Part of a small language model's weights.
Size: 12 layers, width 192, 3 heads of 64, MLP 768 tanh GELU, vocabulary 8192, 8.58M parameters.
Architecture: LayerNorm before each block, biases, untied embeddings.
Training: a variant of SOAP for these matrices, 132M tokens, 2062 steps.
Each number is 128 + 32 x the weight over the matrix's rms, rounded and kept within 0 to 255. Layers, rows and columns count from 0.

# layer 8 MLP up, 768x192, rms 0.128, rows 375-427, columns 64-127
[[ 87 110 156 106 104 118 148 108 117 124 137 120  86 122 143 116 153 105 158 152 114 168 145 109 169 122  95  73 103 101 118 187 146 133 129  83 125 122  97 151 166  63 105 107 133 159 141 127  74 114 169 131 171 150  78 101 134  91  75 138 114  83 161 157]
 [127 122 138 113  83 155 138 125 105  79 125 104 127  96  86 156 138 151 141 175 107 161  76 131 134 146 123  72 125 102 115 171 178  78 120 103 166 193 148  81 120  73 106 138 113 145 104  89 190 142  88 130 102 212 102 127 117 103 156  85 213  98 111 108]
 [178 128 170  70 145 126 104 217 132 170 151  95 131 105  84  92  93 179 164 111  98 160 106 166 151 107 183 120  94  86 154 101 148  57 151 121  87 128  64 134 105 136  72 163 149  97 177 127 107 104 142 150 122  82 148 128 135 118 192 160 179 103 104 118]
 [130 117  99 150 113 109 155 127 141 134 185  53 117 164 189 132 147  81  90 141 131 147 182 137 130 193  94 145 128 191 167  85 147 100 124 141  99  91 121 133 137  77  73  79 141 142 161  95 109 150 121 153  52  58 144 156 127  86 154 124  89  71 164 121]
 [164 159 166  87 122  91 167 129 111  67 134 162  70  98 118 119  40 143 155 124 113 140 114 135 151 133 168  79  44 116  97 113  66 179  70 125 153 164 131  95 142 158 154  91 167 130 143 165 169 131  98 147 144 121 111 172  89  82  92 127 126 119 150 132]
 [150 158 176  97 146  91 166 113  97 149 145 138 132 135 144 122 138  98  84 145 138 129 145 194 112 130 137 116 145  71 149 146 144  95 103 105 121 132 125 132 202 128 110 182 133 165  86 137 101  68 148 174 105 110 189 107 152  80  89 130 186 185 117 104]
 [104 174 139 105 126 205 128 143 129  65 111 144 151  43 169 100 199 104 114  86 161 141  88  73 194 112 160 156 138 172 127 144 142 141  58 179 147 126 128 144 201  97 155 154 105 141 113 114 110  80 148 134 211  93 131 103  82 164  90 124 175 126 126 144]
 [133 101 220 146 132 111 172 122 101 168 122  98  47 103 101 138  87 133 130 194 186 119 155 160 157  87 177 110 189  88 118 176  63 101 218  83 127 118  73 128  98 185 134 161 130 142 120 137 176 139  88 121 107 167 135 121 190 116 151 167 100 190 149 112]
 [140  65 113  82 160 143 145 165 152 103  92 146 136 106  93  61  96  99 134 150 186 244 104  93 164 194  80 172 196 162 121 117 117 119 157 101 114 144  85 181 117  46 142 112 116 159  44 184 191 161 168  72 166 187 138 111 131 111 135 170 153 145 176 169]
 [188 204 152 185 138  91 118  98 113  91  82  73  88 169 152  59  77 108 128  86 104 108 116 105 119 130 184 183 142  75 148 131 111 122 131 206 162 107  83 109 191 176 124 162  57 216 187  93  97 137  93 131 133  83 184 106 158 218 116 121 141 201 104  94]
 [141 156 157  62 114 136 140 178 148 120 158 111 144 137  71 141 125 145  90  71 129 116 156 146  67 106 114 115 120  92 142 125 142  87  53 101 169 139 146  96 119 132  78 135 127 175 101 136 188 115 120 160 131 109 125 159 147 115 130 118 133 186 106  74]
 [120 113 196  84 118 130 142 134 136 101 140 151 154 153 103 113 192 107 124 153 174 116 146 120 118 169  73 173 204 139  67 138 124 105 109 110 147 162  67 206 131 128  87 172  63  95 145 132 114  85 106 168 110  89 115 133 100 186 192  91  92 144 125 172]
 [122  81 145  94 108 116 135 118 150  66 142 177  62 171 191 137 113 108 186  59 145 133 124 143 147 168 133 115 122 128 154 107 118 169 133 120 112 158 143 119  96 105 187  71 132 142  76  99 116  58 124 116 110 118 153 148 156 136 118 104 183 116 122 148]
 [107 168 125 113 168 121 175 121 114 176 133 115  67  83  62 149 143 165 123  96 122 122  58 179 137 160  94 255  83 123 126 176 126 117 154 123 120  92 134 108 152 142 132 114  95  79  90 149 129 148 138 154 145 123 130 116 101 128 152  99  97 140 153 172]
 [120 157 146 166 148 102 157 175 188 126 111 106 154  79  87  89 145 154  74 143 150 147  96 149 154 168 163 213  92 124 126 134 130 136 121 168 105  96 125 121 147 107 136 149 143 145 115 106 104  86 144 127 105 136 109 145  91 177 137  82  95 103  86 134]
 [113 153 125  92 118 118 133 139  77 125 109 101 105 133 125 119 102 128 139 102  81 109 119 161 150 166  96 102 137 156 158 156 167 114 157 114 141 146 145 178 155  83 131 161 140 191 125 113 144 102 207 140  51  95 121  84 104 161 186 119 135 172 127  73]
 [ 96  83 162 137 190 117  92 106 101 149 115 111 139 131 163 113 116 187 121  63 171 134 133 125 110  84 112 119  85 101  81  95 104 138 122 179 130 123  81 113 113 100 175 123 129 122 155 103 123 113 144 108 159 122 165 137  86 157  63 141 159 164  94  63]
 [ 92 115 128 141  42  95 117 118 129  99 104 151 107 146 125  69 139 123 208 119 133 100 161 129 124 104 104 131 197 117 172 102  76  81  82 187 115 125 168 136  87 127 136  91 112 126 104  70 106 177 107 135 121 155 129 124 142 128 137 134 114 133 125  83]
 [138 138 151 173  74 117 228 128 151 134 153  93 141 139 153 117 127  74 176 157 165  88 147 192 148 142 139 171  58  56 120 163 148 133 201 123 129 153 137 140 175 167  80 153 132 117 155 120 167  98 114 125 155 160 182 154  89 154 180 131 114  96 183  95]
 [137 107 155 146 174 166 122 107 155 143 108  61 163 111 165 172 138 141 102  70 199  79  83 148 211 170 114 145 116 116 149 107 135 134 184 108 100 140  95  88 141 139 169 118 120 103 156 163 117 113 176 192 172 110 125 126 126 138  89 113 130 120 131 120]
 [107 146 162 120  75 126 123 106 161  90 140 175 137 124 131 143 188 151 139 116  99 126  76 134  99 133  68  96 200 141 159 115 125 167 140 118  82 156 106 156 132  72 148 127 120 171  74 156 161 121 183 112  88 148  93 134 109  72 137  95  71 101 140  92]
 [209 138 141 176 149  91  81 136  93 128 139 115 127  94  93  87 123 117 168  72 129 140 115 156 100 111 153  73 114 180 135 100 115 171 162 164 168 169 201 144  84  56 216 145 194 104 215  93 170 153 223  77 142 190 158 100  74 140  34 129  94 137 149 146]
 [114 143  99 126  77 103 102 192 108  77  67 119  88 135 116  84 111 127  78 129 131 153  94  98 158 116 169 163 170 142 158 112  81 105 148 136 119 179 186 115 170 237 180  57 124 119 139 181 119 126 141 156 146 107  97  91 125 232 154  98 112 113 104 115]
 [107 147  79 166 167  80 182  82 135 123 150 141  97 121  80 110 104 103 128  71 166  87  87 100 159  87 129 177  97  64 118 101 133 143 132 173 182 108  97 136  88 130  71 110  99 203 184 113 132 116 149 130 124 139  65 153 136  75 128 126 129 108  46 169]
 [150 161 118 100 133  87 139 120  96 137 155  91  98 115 154 112 144 133 150 132 131 122 189 155 133 132 114 120  87 138 164 101 167 130 138 102 169 123 138 160  96 107 171 144  99  91 124 164 186 141 139 142 180  62 149 123 155 115 125 106 131 159 152  82]
 [129 158 148 110 119  80 171  98  91 128 125 114 139 143 129 164 108 121 120  82 138  82 123 113 196 128 158 132 136 193 193 129 174 130 139 129 156 107 123 126 167  84 116 172  94 166  95  83 135 143 155  68 150 144 120 135 120 105 107 148  88 115 219 115]
 [100 146 151 130 123  86 121 140 184 130  82 137 143 139 117  80 178 146 105 114 126 134 170 128 150 140 118 146 118 145  97 107 159  82  82  95  99 119 124 136 189 149 127 158 117 148  80 113 113 159 111 142 114 162 161  96  90 157  91  90 109 170  88 167]
 [110 147 136  72 120 106 222 103 136 156 179 147 122 119 118 113 146 146 120 127  85  87 149 182 107 103 171 142 146 108 120 133 162 141 118 146 157  92 126 129 163 118 104 171 133 150 106 145 179 195 119 131 161 129 141 150 159 120 116 163 100 124 138  94]
 [130 103 154 152 135 107 195 135 133 124 163 122 171 105 102 144 125 183 145 101 152 118 133 120 149 172 152 126 122  86 130  60 132  66 161 115 126 132 123  97 132 113 125 116  63 121  86 107 158 137 128 160 198 150  86 140 171 142 144 161 114 114  89 130]
 [128 176 208 119 164 120 153 152 104 147  90 153 152 143 117 111 127 221 117 130 100 136 122 120 135 131  80 129  64 163 176 194 133  57 109  70 150 163 142 146 112 103 125 155 181 104 145 127 151 104 129 182 146 138 139 120 136 172 163  94 113 202 135  87]
 [126 145 144 146 146 163 161 107  56 133 125 110 161 132 121 133 178 160  80 136  75 170 124  96  87 128 102 124 149 159 125 169 190 114 155 142  91 115 112 184 150 112  98 116  96  92 157 165 172 154 158 127 158  98  83  87 168 147 117 104 126 143 150 153]
 [159 171 193 118 136 103 105 137 130 138 185 172 136 114 164 142 150  78 131  71 121 150 140  90 175 168 105 120 123 128 127  98 119 149 120 117  73 100 156 134  91  97 175 112 165 111 127 121 137 133 123 124 139 150 113 186 129 116  54 173  99  83  93 143]
 [114 168 126  75 177  90 150  87 133 177 137 111 119 106 147 186 186 143 145 124 102 118  95 175 114 122  83 127 122 116 120 155 146 109 111 156  99  77 115 163  98 133 109 128  98 143 157 159 160 157  39 181 159 130  96  77 135 133 164 175 132 162 170 127]
 [164 113 132 127 186  80 155 158 126  84 158 104 140  75 193 104 157 143 149  74 134  79  90 125 121 141 125 102 191 141 107 129 113 140 115 202 130 184 118 131 119 104 140 128 137 126 107 159  94 133 118 109  96 172 116 112 152  78  41 113 125 149 142 138]
 [133 125 145 110 113 125 134 159 120 179 102 113 154 107 116 125 128 158 150 129  55 165 119 136 159 127 132 230 146  93 145  39 104 144 127  79 131 122 137 167 166 111 161 126 142 134 175 136  95 127 163  89 136 120  99 140 145 161 133  82 116 100 153  86]
 [ 67 146 126 135  77 127 155 154 153 182 134 149  63  83 107 120  73 131 104 133  42 118 125 141 140 109 139 161 138 111 136 175 187 109 117 123  69 106 131 133 146 226 131 163 105 129 127 106 102  96 147 124 159 133 113  87 142  94 105  84 100  53 141 150]
 [ 86  83 130 153 109 140 136 125 113 146 155 179  92 107 119  64  86 118 167 129 165  71 131 132 178  88  80 190  98 116 125 109 181  79 132 155  99 143 159 160 166 144 129 102 141  71 163  92 142 147 119 168 137 132  85  73 160 147 106 132 162 128 159  70]
 [179 165 125 126  76 103 150 155 144 157 166 127 154 119 109  87  93 109  86 107 166  81 132 113  69  50 129 103 109 148 211 149 189 113 104 160  88 153 109 192 121 178 159 114 163  87 135  70 116 102 134 131 174 146 157  87 147 128  72 137 129 126 197 133]
 [136 169 111 105 126 145 129 145 136 172 145 119 158  42 171 149 119 120  46 100 142 143 148 105 153  60  84 118 135 117 234 107 111  83 137 173  93 124 123 176 122  86 143 159  70  89  77 131 116 104  73 125 135 148 149  92 109 119 180 127 157  95 173  99]
 [118 126 117  86  85 120  93 120 105 200 121 149  87 100 113 138 134 167 121 125 132 155 146 153 120 221 103 124 125 142  86 125  78 199  69  74 105 204 142 172 114 158 199 131 179 118  94 100 106  99 126 155 126  77 121 139 180 142 140 147 140 143 104  85]
 [108 178 113  60 122 158 118 157 144 139 159 154 117 121  99  73 117 132 106  84 166 137 187 148 134 135 147 131 129 137 119 126 140 124 113 172 115  82 143 143 151 119 163 117 132 125  81 151 116 119 111 166 169 151 139 131 172 151  97 122 137 117  87  88]
 [122 100 173 122 171  60 123 125 177 138 152  92  84 163 163  67 116 109 164 138  63 163  89 121 153  85  88 108 152 116 106 174 123 153 142 132  65 107  91 138  97  90 136 105  96  81 187 182 151 153 120 185 141  62 119 153 144 152 137 149 117 106  84 113]
 [135 146 187 173  98 121 121 125  81 130 138 137 138 121 167 136 116 141 102 143 107 104 132  92 149 143 128 176 128 160 143 182 142  74 188 144 111 158  98  98 103 151 175 186 156 142 134 167 118 122 164 122  87 139 159 176 164  93 173 101 152 114  93  88]
 [109 100 112 134 135  68 154 161 152 152  88 152 107 149 141 109 102 166 108 135 172 123 151 160 120 155 176 140 155 118 180  98 120  88 115 124  87 107  61 171 108 111 149 168 223 135 140 125  96 149 181  68 152  62 154 129 127 132 102  77 123 177 141 114]
 [103 128 142 115 128 110 145 126 131 168  87 111 101 127 111 118 107 151 149 115  77 117 134 119 110 116 150 112 159 122 158 104 134 118 194 164 141 131 128 206 113 113 116  69  52 151 117 130 127 150 119 143  82  98 147  94 104 113 136  92  91 175 172 142]
 [132 154 115 112 188 160 123 159 111 117 167 122 187 147 130 105  98 133  45 108 140 140 133 166 101  86 123 119 151 187 124 153 102  90  91 142 136 157 128  87 101 120 134 153  73 180 107 105 112 112  77  72 166 147 166 168  74 168 133 143 113 124 147  86]
 [ 83 127 148 186  96  93 108  92 101 169 120 145 160 103 136  94 123  74 122 141 133 180  65 134 184 128  98  98  98 145  90 154 118 177  99 108 117  86 179 142  99 153  92 145 129  94 111 163  83 105 135 176 157 117 162 129 114 220  97 163 104  98 116  71]
 [122 142 134 114  90  79 128 178  84 217 158 126 144 156 113  69 150 157 167 105  74 120 154  76 105 154 112 146 152 195 127 165  83 141 177 180 135 129 121 110 104 111 136 159 162  80 149 175  93 117 104 152 133 141 181  90 141 117 157 108 123  56 116 152]
 [133 103 112  70 125 125 140 135 125  72 164 210  90  79 130 143 144  86 147 122 190 141 183 144 139 116  74 113 172 134 138 127 119 154 127 200  96 125 162 118 142 164 137 109 119 156  98 108  81 158  97 109 150 155  89 123  79 103 112 134 122  65  74 145]
 [114 157 151 148 113  63  98 155 140 153 131 117 147 134 116 130 177 113 161 139 127  92 113  99 148 155 115  91 134 110 105 203 188 103 126  87 135  71 146 163 115  64 116 161 191 100 111 182 147 155 165 115  99 122 197 104 133  96 113 138 119  70 147 126]
 [ 89 130 123 146 189 100 126 121 187 150 170 109 125 102 180 159  67 121 142  96 111 157  70 156 177 162 127 171 131 101 137 158 149 166 158 170 132  69  77 116  84 167  99 174 109 151  57 180 119 154 130 111 139 156 120 114 107 126 123 131 103 121 197 131]
 [132 165 158 146  83 135 167 109 112 138 145  91 159 120 108 142 156 143  95  87  98 141 156 143 181 136 145 172 111 129 101  94 120 171  89 106  86 153  98 197 105 128  68 141 125 108 119  95 120  50 149  86 152 127 159 116 156 108 152 119 156  55 104  96]
 [150 105 135 115 111 116 125 161 114 114 122  92 106 118 139 124  81 124  79 159 100 158  86 101 116  68 140 165 120 110 120  76 137  92 161  88 127 154 144 170  99 125 125 169 162  92 104 110  78 116 141 177 131 106 166 160 148 106 119 107 164 126 131 119]]
# layer 8 MLP down (transposed), 768x192, rms 0.136, rows 375-426, columns 64-127
[[110 159  80 117 130  92 128  97 139 164 162  91 119 152 135  99  59  93 101  65 103 136 112  94 134 134 109 184  50 131 117  58 163 129 144 176 132 152 109 142 123 160 107  70 175  90 145  64 189 115 159 121 131 115  95 143 111 160 120 162  99 110  87 159]
 [170 117 163 148 139 130 124  49 152 106 127 102 143 165 126 182  82 120 100 121 144  57  97 131 138 158 100 145  97 161 125  68 155 181 134 125 161 122  88 107  97 154 155  96 144 147 174 129 115 131 189 196 141 117  83 126 140 121 139 126 105  62 109 106]
 [117 143  63 132 104 146  66 134 176 139 154 106 184 118  68 139 157 133 141 131 150 186 106 145 157 133 140  49 150 210 109  96 125 132 134 111 102 127 188  97  91 108 182 119 128 159 136 115 187 149 102 118  92 172 107 122 124  94 160 144 112 146 162 154]
 [146 114 145  80  93 105 170 134 160 106 108  69 198 161 117 133 170 133  75  78 119 137 155  86 113 234 146 123 138 194 113 108 125  89 140 206 103  95 165 133 113 167 128 102 151 131 110 112 141  97  92 133 156 110 239 122 119  95 113 143 109 164 138 113]
 [135  97  96 141 148 149 123 122  91 165 168 162 128 113  75  78  95 122 163 186 102 120  60 148 178  97 174 119  86 154 143  58 117  83 113 156 152 138 120 140 112 144 165 137 130 122 108 109 166 115  60 137 109  79 116 139 105  88  86 139 106  56 126 113]
 [142 135 141  80 115 123 119 204  98 150 171  76 170 153 123  99  58 118 124 121 135 148 125 144 114  71 163 137 135 167 122  93 160 124  93 112 184 161 140 126 146 186 107 121  97 141 128  91 137 146 138 115 157  95 234 110 142 170 131 106 134 154 136 136]
 [107 155 113 141  71  76  80 144 148  59 117  69 148 188 145 139 190 104 126 145 179  92 199 143 139  78 126  98  97 107 139 182 141 127 148 145 178 100  81 124  79 125  80 164 131 133  87 128 154  63 136 108  83 142 112 155 159 120 158 100 196 129  67 129]
 [130 107 124 133 144 151 147 203 158  78 103 152 131 115 150 115  97 130 161 104 136 124 124 115 121 166 100  99  68 184 117 106 195 120 158 167 146 121 151 133 142 114 172  71  98 101 162 114  57  97 154  99 148 125 228 101 155 131 122 136 136 110 114 102]
 [139 180 172 101  99 127 113  78 141 124  87 136 136 119 114 154  77 109 132 147  84 187 152 145 117  95 116  61 173 171  94 122 177  39 103 170  92 143  78 153 170 153 104  86 141 146 119  63 181 166 103 116 104  85 157  81 121 174 107 125 189 148 151 116]
 [118 120 235 107 146 124 126 125  91  81  89 143 119 134 144  95 116  72  47 129  88  89 146 137 110 138  92 139 155 148 143 114 118 115  88 155 160 147  99 127 107 152 121 113 137 141  85 126 148 148 138 200  96 122 174  32 132 128 143  97 112 191  79 129]
 [148 182 124 110 164  85 125 126 133 132  85 158 149 116 108 147  80 178 193 123 138 141 114 192 122 100 110 170  74  88 177 116 132 113 166 107 107 134 153 155  56 150 118 112  90  88 145 134 114 103 100 156 154 141  56 118 125  65  62 213 108 150 119 138]
 [ 98  92 105 162 142 171 157 135 154 185 163  69 187 127 129 157  85 119 161 170  56 112  96 137 134 101  95 194  92 102 129 125 176 162  69  87 108  82 111 135 108 161 113 141 132 104 159 101 132 146 106 127 169 113 161  92 150  94 170 121 137 144 130 111]
 [123 156  98  53 151 104 149  79  96 161 108 150 192 130 140 139 112 146 185  87 114 132 179 104 100 175 133  95 101  90  59 115  96 120  65 170 109 113  85 160 140  83 126 124 172 138 110  91 149 147 126 100 220  64 128 149 118 142 133 116 129 146  99  85]
 [141 110 101 136 124 151 104 121 157  57 147 117 128 125 139 170 123 119 145 151 130 130 130 150 112  75 151   0 161 121 122  79 112 147 104 118 147 137 156 156 139 117  91 179 146 214 151 117 163  61 148 107 135 164  89 138 113 120  99 128 166 107 129  94]
 [120 147 141 108 101 153 141 113 130 115 160 119 109 175 160 135  86 130 114 113 107  71 158 164 151 156 122 154 196 112 122 114 115  68 109 176 105 133  90  72 120 171 131 141 123  58 114  99 147 178 148 102 206 162 148 131 107 126 116 164 132  86 145  80]
 [138 180 163 123 170 135  98 131 107 130 133 128  76 156 164 113 127  97  93 131 129  78 159 120 150 157 158 103 121 168 111 126 129 139 112 142 172 104 121  92 142 116 106 121 111 156 141 113 161 127  69 164  59 164 120 161  83 161 163 131  59 112 153 129]
 [102  80 126 189 148 134 185 140 167  36 161 109 100 143  71 139 150 104 106 117 136  93 148 122 181  80 116 139 108 128 112 135 140 118 112 117 107  65 171 108 130 169 112 172 164 145 144 109 129  82  92 201  89  93 102 142 146 152 105 122 120  97 106 159]
 [154  64 156 167 124 141 146 166 149 144 145  70 101  94 100 122  96 150  76 171 133 112 128  80 102 193  70 131 140 161 134 150 163 152 126  55 123 106 133 128 176 145 154 156 137  92 115 144  90  87 136 125 134  97 128 129 135 116 109  87 114 115 149 157]
 [152 122 121 201 109 125 125 142 132 153 182 165  86  89 124 125 146 102 124 105 111  90 154 137 104 125 152  94 116  92 133 163 164 104 130 110 108 130 128 161  88 155 122 163 185 179  99 127 129 116 155  92 154  89 100 127 152 147 153 159  97 149 135 101]
 [170  98 109 123  58  72 130 114 148 163 100 151 162  88  99  84 114 119 132 137 121 119 111 131 138 167 130 146 163 142 176 133 144  98 185  99  59  91 168 138 139 143 126  98 149 154 118 112 142 142 104 122 133  92 101 132 168  97 155  91 127 118 161  91]
 [111 120 104  87 130 162 119 107 176 107 116  82 136 123 157 102 138 131 111  88  55 129  73 121 111 153  81  99 123 173  79 139 119 150  74 102 115 129 134 148 136 145 148 140  75  90 161 146  71  91 152  94 195 156 216 118 135 162 138  68  84 103 108 188]
 [208 149  60 114 131 104 137 139  97  64 147 140 130 136 152 116  95 155 174 143  87 135 112 161  83 110 134  98 153  95  91 188 205 121 104 159 151 209 142 174 190  67 130 171 164  77 152 138 104 129 137 119  81 103  92 135  80 197 143 164 148 139 180 154]
 [116 108 115 182 175 125 174 184 109  72 120 121  97 138 121  80 113 177 166 156 124 162 133 147 169 139 144 132 139  71 129 124 127  72 193 123 129 150 115 141 123 125 144 146 139 139 132  99 125 156 161 159 174 125 174 145 176  97 138 117 173 104 221 106]
 [135 140 114 143 125  95 127  89 156  93 138 128  94  81  86 112 146 104 119 150  81 130 105 132 131 137 106 112 163 153 123 174 125 142 135 115 104 163 171 146  91 149 143 148 125  64 111 132 143 142 149 151 124 138 157 115 128 202 113  91 184  96  80 138]
 [147 138 119 112 146 126 161 132 153 117 167 100 118 117 136 102 141  62 153 158 121 110 172 121 143 141 101 111 109 151 118 167  90 183 144 109 133 126 164 125 102 137  93 127 160 127 127 167 169 165 117 132 155 146 143 116 148 145 109 119 153  95 100 121]
 [148 109 115 173 140 133 161 116  92 137 140  64 147 143 103 132 143  94 196  81 167 111 137 113 124 184 181 140 128 119  57  82 150  85 165 140 145 145 113 128 100 126 101 163 165 114 160 147  96 124 159  89 166 119 137 134 211 136 114 141 114 176 116 110]
 [117 114 136 125  93 161 124 161 119  95 129 110 124 140 139 140  93  85 139 117  99 128  70  94  93 161 146 124 112 153 152  96 105  95 112 100  94  82 129 141 148 139 154 119 103 142 145 126  97  96 137 154 159 154 164 111 166 157 116 130 137 134 155 116]
 [103 128 108 130 158  95 100 134  47 107 175 166 109 112 169 127 129 145 116 127 125 112 146 127 121 161 113 163 176  97  88 115 114 130 222 100 102  58 167 178 104 110 179 120 135 137 149 112 111 152 129 177 120 126 132 148 145 112 152 121 113 135 139 106]
 [138 101 138 140 171  72  63  88 100 122 154 116 128  75 112  88  81  84  94 153 116 117 136 106 112  89 103 207 133  67 123  98 131 165 118  90  92 142 145 139 134  97 205 111 131 147  46 103 105 124  96 116 166 139 184 112  77 132 120 151 140 140  95  75]
 [135 108 104 192 135 175 122 116  89 147 119  93 184 162 134 176  91 149 151  92 123 156 121 130 116 156 139 214 120 163 139 149 132 160 154 159 112  86  97 151 137  85 131 130 168  60 148 147 136  83 137 107 120  60 128 153  67 107 112 135 130 156 105  99]
 [114 107  61 151 112 190 114 110 174 133 131 125 165 121 144 157  74 149 117 125  92  86 158 139 150  84 128 132  73 112 163  64 161 108 115  90 113  90 170 120  76  84 132 139 153 144  98 131  87 133 159 124 117 157 145 119 103 113  56 119 141 113 127 107]
 [129 181 201 136 153 117  78 111 148 180 137  92 175 171 158 158 116 140 121  62 113 139 138 112 155  91 105 170 169 169 102  89 123 109 136 175 113 166 155 103 171 153 105 150 118 119 104  80 119 162 130  64  78  83 212 137 121 134  90 104  99 124 153  72]
 [139 136  92 133 109 141  97 144  96 116  85 115  89  85 132 162  95 109 126 116 133 156 205 146 175 134  82  50 140 185 102 158 119 145 155  26 126 129 143 121  90 175 112 171 128 105  67 101  85 133 144 138 102  65 194  90 101 103  92 101 117 126  99 149]
 [114 112 182 101  58  84  99 115  93 161 103  73 160 140  92  69 128 175  95 172 153  93 145 100 169 188  97 130  73  94 122 104  48 148 135  77  97 119  94  96 170 117  89  70 101 163 104 108 106 170 160  98 176  77 107 101  82 152 141 115 143  69 161  44]
 [111 131 111 143 126 121 170 115 100 122 121 161 133 135 126 159  88 121 173  96 176 168 110 131 130 110 108 115 138 138 132  96 126  82  72 156  88 153 107 119 143 176  73 163 125 113 177  68  97 125 126 100 120 118 105 136 161 145 128 117  99 117 110  64]
 [140 162 114 131  88  73 120 181  75  62 154 153 132  51 149 140 105  77  65 145 168 120 143 124 187  82 110  69 160 154 150 133  10 130 121  92 126 165  97 121  96 168 157 164 145 144 156 119 115  94 105 160  52 177 131 171 127 160 162  87 105 173 138 112]
 [ 69 148 132  77  76 148 123 163  67 122 105 166 148 141 140 105 122 165 121  89 117 160 170 161 129  74 181  89 163  99 142 122 190 150  97  61  50 122 180 101 132 117 137  98 153  65 135 177 157 149 142 112  82 111 123 176 141 123 149 112 146 149  93  87]
 [ 94 179  94 130 152 114 121  70 109 159 145 158 115 170 205 148 116 208 111 115 139  76 177 125 139  65 113 116 165 114 163 116 152 117 148  65 152 118 128 161 159 154 162  96  94 126 154 121 126 122 112 100 204 101 131  64 124 149  82 114 130 141 161  87]
 [101  55 217 178 122 122 167 151 199 130 113 151 137 164 157 170 152 103  91 151 103  94  56 125  86 172 102 101 106 132 109 131 110  81  70  91 136 103  70 175  95  77 118 167  59 152 112 156 108 126  91 118  91 130  58 160 130  89 217 109  84 127 125  53]
 [ 99 123 136 129 120 138 131  86 139  96 127 179  99 168 134 182 139 139 152 191 134 155 123 129 110  78 151 109 172 105 143 107 168 104  68 123  71 122 131 139  54 145 124 112 197  85 148 159 119 151  94 151 151 136 127 132 115 164 113 160 129 183 140  95]
 [134 121 117 163 170 109 120 117 168 178 157  87 132 165 104 163 109  65 176 115 125 135 153 118  98 168 125 154 117 113 154  35 134 124 114 138 143 151 133 166  61 103  97  98 164 155 179 100 140 105 153  76 121 110 114 124  61 145 111 103  94 130 123 163]
 [132 160 116 184 113  67 133 142 127  86 151 134 121 134 213 128 158 111 109 158 176 109 149 155 173 156 160 174  95  91 125 106 173 159 138 178 134 204 134 119 101 112 105  99 184 163  89 157  80 161 134 130 187  68 162 156  91 145 139 139 125 107 172 131]
 [142  76 175 167  87 118 120 116 128 108 167 141  97 175 106  61 120 164 189 109 153 111  93 138 112 106 163 150 134 106 169 146 139 182 176 169 107 110 173 114  87 105 117 158  54 167  95 162 156 115 118 134 132 178 115 127 165  98 119 158 150  81 128  89]
 [104  93  97 165 124 137 141 186 140 105 119 120 127 162  84 107 198 143 107 144 142 133 162  76 126 103  60  85 129 109 146 124 161 106 171 149 109 103 143 167 160 142  94 161 105 174 139 162 166 100 113 207 132 163 171 124 128 102 133 116 117 102  91  98]
 [ 86 118 107 179 130  86  80 168 123  78 108 101 149 123 143  89 175 148  74 146 114 104 150 110 122  97  91 126 204 112  53 159 147 128  70  97 134 167 101 139 143 122 125 115 196  89 149 126 118  69 144 140 113 141 159  98 130 137  86 159  98 147  68  81]
 [ 50 143  77 212 135 110 119 142  72 157 141  95  95 149 170 202 157 132 134 146 113 135 141 143 122  81 113  95 109  98 135 143 141 103 130 121 139 141 117 128 135 155 114 101 120  91 109 133 134 105 126 156 167 114  74 102 155 112  86 124 140 195 117 183]
 [180 100 149 115 163 130 119 161 141 101 210 140 118 123 121 116 131 110 110 132 154 174  71 104 175 124 158  96 136 136  85 105 113 183  96 152 156 193  98 113 117 155 109 132  80  93 136 146 119 146 151 148 131 184 212 150 187 119 134  48 124  88 167  93]
 [110 124  98  81 152 152 129 173 108  87 157  70  93 126 138  56 101 165 148 127 144  95  72 145 171 115  92 129 121 140 156 114 121 120 140  94 149 132 130 128 131 112  96 123  76 100 124 110 138 126 141 155 139 105 119 144 137 125 125 144 152 126  83 111]
 [179 191 120  65 145 130 103 140 102 111 117 109 177  71 155 131  86 213  82 161 112 117 109  66  81  92 190 191  71 150  86 133  84 146 135 117 171 127 130 150 137 158 106 156 127 167 164 146 106 101 139 115 104 126 140 118  71 146 150 106 137 120 213 112]
 [111 117 140 159 145 153 128  71 133 132 142  87 146  96 144 132 125 138 123 145 140 156 136 133 141 118 124 152  76 134 152 169 123 130 169 115 138 171  26  89 131 164 131 128  83 108 139  96 118  89 135 172 129 140 130 148  69 131  82  73 115 112 158 142]
 [104 155 106 134 133 221 153 147 126 136 116 169 161 124  77 109 142 159 141 146 180 155  84 124 152  94  68 172 137 167 127 113 122 178  80 112 144 162  73 117 161 125 133 152 159 105 112  84 150 134  91  59 140 138 158 139  90 125 127 142 151 199 122 123]
 [134 131 149 139 112 162 141 107 122 107  78 144 209 132  98 107 105 154 108  94 110 138  98 142 220 156 127 108 109 138 131 139 109 183  55 144  84  90 131 140 134 146 101 149 117  88 134 127  98  86 134 146  75 170 145 130 137 113 163  75 171 145 128 105]]